config = dict(
    norm='rmsnorm',
    qk_norm=True,
    lr_head=0.0118,
    final_lr_fraction=0.02,
    max_seq_len=512,
    doc_mask=False,
)
Each number is 500 + 25 x the weight over its row's rms, rounded and kept within 0 to 999. Layers, rows and columns count from 0. Numbers have three digits each. The size before them is the row's rms in percent of the matrix's.

# up: layer 5 MLP up, 448x160, rms 0.104, rows 439-447, columns 80-159
# down: layer 5 MLP down (transposed), 448x160, rms 0.0949, rows 439-447, columns 80-159
# gate: layer 5 MLP gate, 448x160, rms 0.107, rows 440-447, columns 80-159
up439 099:491421507487466539495526525499493507488526484504505520503466507549468549498559490463490522533495502508487478459488476455475499542508480514512484481526514475486469532474532499516534473530514515490528532433489502490486463505510504483497484532
down439 100:527482486518554499514515531500479515520490483530482491498496461538479480533467501513500472519521535564523462449556505510473510506495522484496530461524504457488501453479511461504502479473497472501518542540501537480459481526485470523512489474
gate440 103:515496521565448498496478528532480463479515504478471454521491510488546523510484523453515505456493517466516538469491513503505501517495487474541506491499490518492477539502475477527485457479519522502473506496461505525546496491507468467460469484
up440 100:480463515565518482484537475486477480501473468533499502515488520544527526524493513511506469473518485520497482502543483492501474482489520529455485545515511552487495500504483490449508519509431494495515507540462490479508480516464469516493501497
down440 102:481485497458480527491485510505478455512483509515471528494476539514509478505474490485489500520502536540516491453506463512522465502492526483509504519468531494528464467533466491487512468543502484476518496490518496527476458461493511499492504487
gate441 098:524504484494529466536507470476538486502446494484497480501517533474503492486520521492509502487517546486464475507506503521510513475516552500493508502524495455527496521528494462474496497492549492493514527502476523446519548485509493508484517478
up441 098:492461479467522508503502530526448490475491489482511496493509495468517514501463467500521480508473520537515524514513551489496500500478489492446519533506507545513517513529494514492512509497502505536553449473487498544476508543486485489452512462
down441 099:459540510518473515544534514541490524495500484554522498489464518512477461534494493521523505508485500492501486504514517483507512529484491486457499502530475525477501525535494479525504482481536527500473572504514517504512488488504515463509490508
gate442 107:449521503504455468472515467487515547500502551499430514508493548487495524485517474510467544487466497504503478498491511514474474504514503490513535500524504473469537474480485451452506470496490475495448446501513521517505500540498487504535502488
up442 104:505489479561501486492509520539530511507503550483481473479501504489514489466494511487489466513518473503503516447501520519490530496531503492554497487499463519485497523526507522513490495514482536515524539482510521521484449488459479516501487500
down442 105:486554483480477456523522517446508480484488516493445503485474500504510471445487525466523515517459496488489496492480489506515483538529530552527518547534470530472513507505447465476472467489540525516473504495523469480541518497494518524515514495
gate443 106:466518503538509501512532513486520570547473476417456466451551506439506512524476478511465503529542510484518522488521511511523545502521510497490494481532521471483472505500537470503480454538508470513503456522519494487500509552533500514502467503
up443 102:533491530461495524498488474521500496560462527517524463504520510502513489538475517528505510477475509491484500562493525522510535499473516455492527500513505468542501533500508481535551497487530515505507521468548438517501450511480499551483493539
down443 102:508510494502481487496512493512486481528552536471561487467464497472505500493497526520439498512509470481498459505459509487496482466478498488487489501473500519498531503506467491520531506487541480478493494480508507504440471509451535507498486507
gate444 100:457482483490506488478524475462492521496497459540481524473517511502487523488468494543471502468471494449517525494507501506495525493489522483540501509473495530508502481465493498511471486470510510504513500565470567490512551488499530516501477471
up444 100:490485495485506498500525497516482501466513502483502528477510530454460474535519529528475524478492466466503477511514499521499528558511508517491475523483517520470513476470499540471537493540521495514553478544508534483523481484464476483451529460
down444 095:535444532485538495457498489503455491518480444535490515504498486510476489475516524500492507535555518556525507510497514520492520561483483475487469491480518469490515548488472462538483480517523510501494480448488478515485495474499464470530464495
gate445 097:477470480530518492461504529534481452490521509502492506495497503518502457528552495501508517464485511495477502459458503505534552517513490504479477509469520505461496501474515478517509483489472530499504509454574545514465511503467496502484488496
up445 096:507495517467488485509504457508465524521557510497505532516504499536519561568482491489503506479497503475529482497491486527470504503518449462516500483521497462511515475455532507511499463506530491461489517473460526496530525451475510448504527484
down445 100:491497490500525484532498498462523545463506491526511482497525493477466536480500493496496533453431514502479502541485507507533530533519544477513489530552500483516430492476541501504485515478493480503490497516494515545494531544447545482492466485
gate446 096:518470477503498523461514474489489498553528530509479424496461511479530511539471513458501492554498460506524531480533495458500499483486482530462505466538532494497509486518483481515500484501495508507473518484489538448479542479513494499513518527
up446 104:468467497515499481493487482510520487492535529483514498479510478490514517516482553495549487474497506505521498512513447495493479501496518518477444458469523507459453542500475505507518508500563561515557510484499538513494523498508509513445515500
down446 103:419501500486483499543566488470511490496495485528504489538541512499526478537526496494460506517474501486535493473540498466513484509515532514512497494507491493502512503464495515493474519506482512482518510502495476483519451517479523528477440477
gate447 095:532477537539505510465476525461449531490492513460502515492513500531479503533504502492480513485495463531488470478523510518522458523520485492415497507508507483503499481521529478496512507474486496546500453489539514452500478496494527503459475567
up447 095:497460490435495473509505464504507472515506516508465474515532498532531478522528491513528518453510534505484519482483510493520483503522482522525491455513506506492493513465509505466536481518481549493500467523486484491514495494519473488516472463
down447 098:494505465481518498460484493497546502459504525484488510498476435491466511476519521523527478507486516418503469505528549485496491495500505450507501512480470510506489520515516548480494467502509473507525500503520466501532508483488522522499514477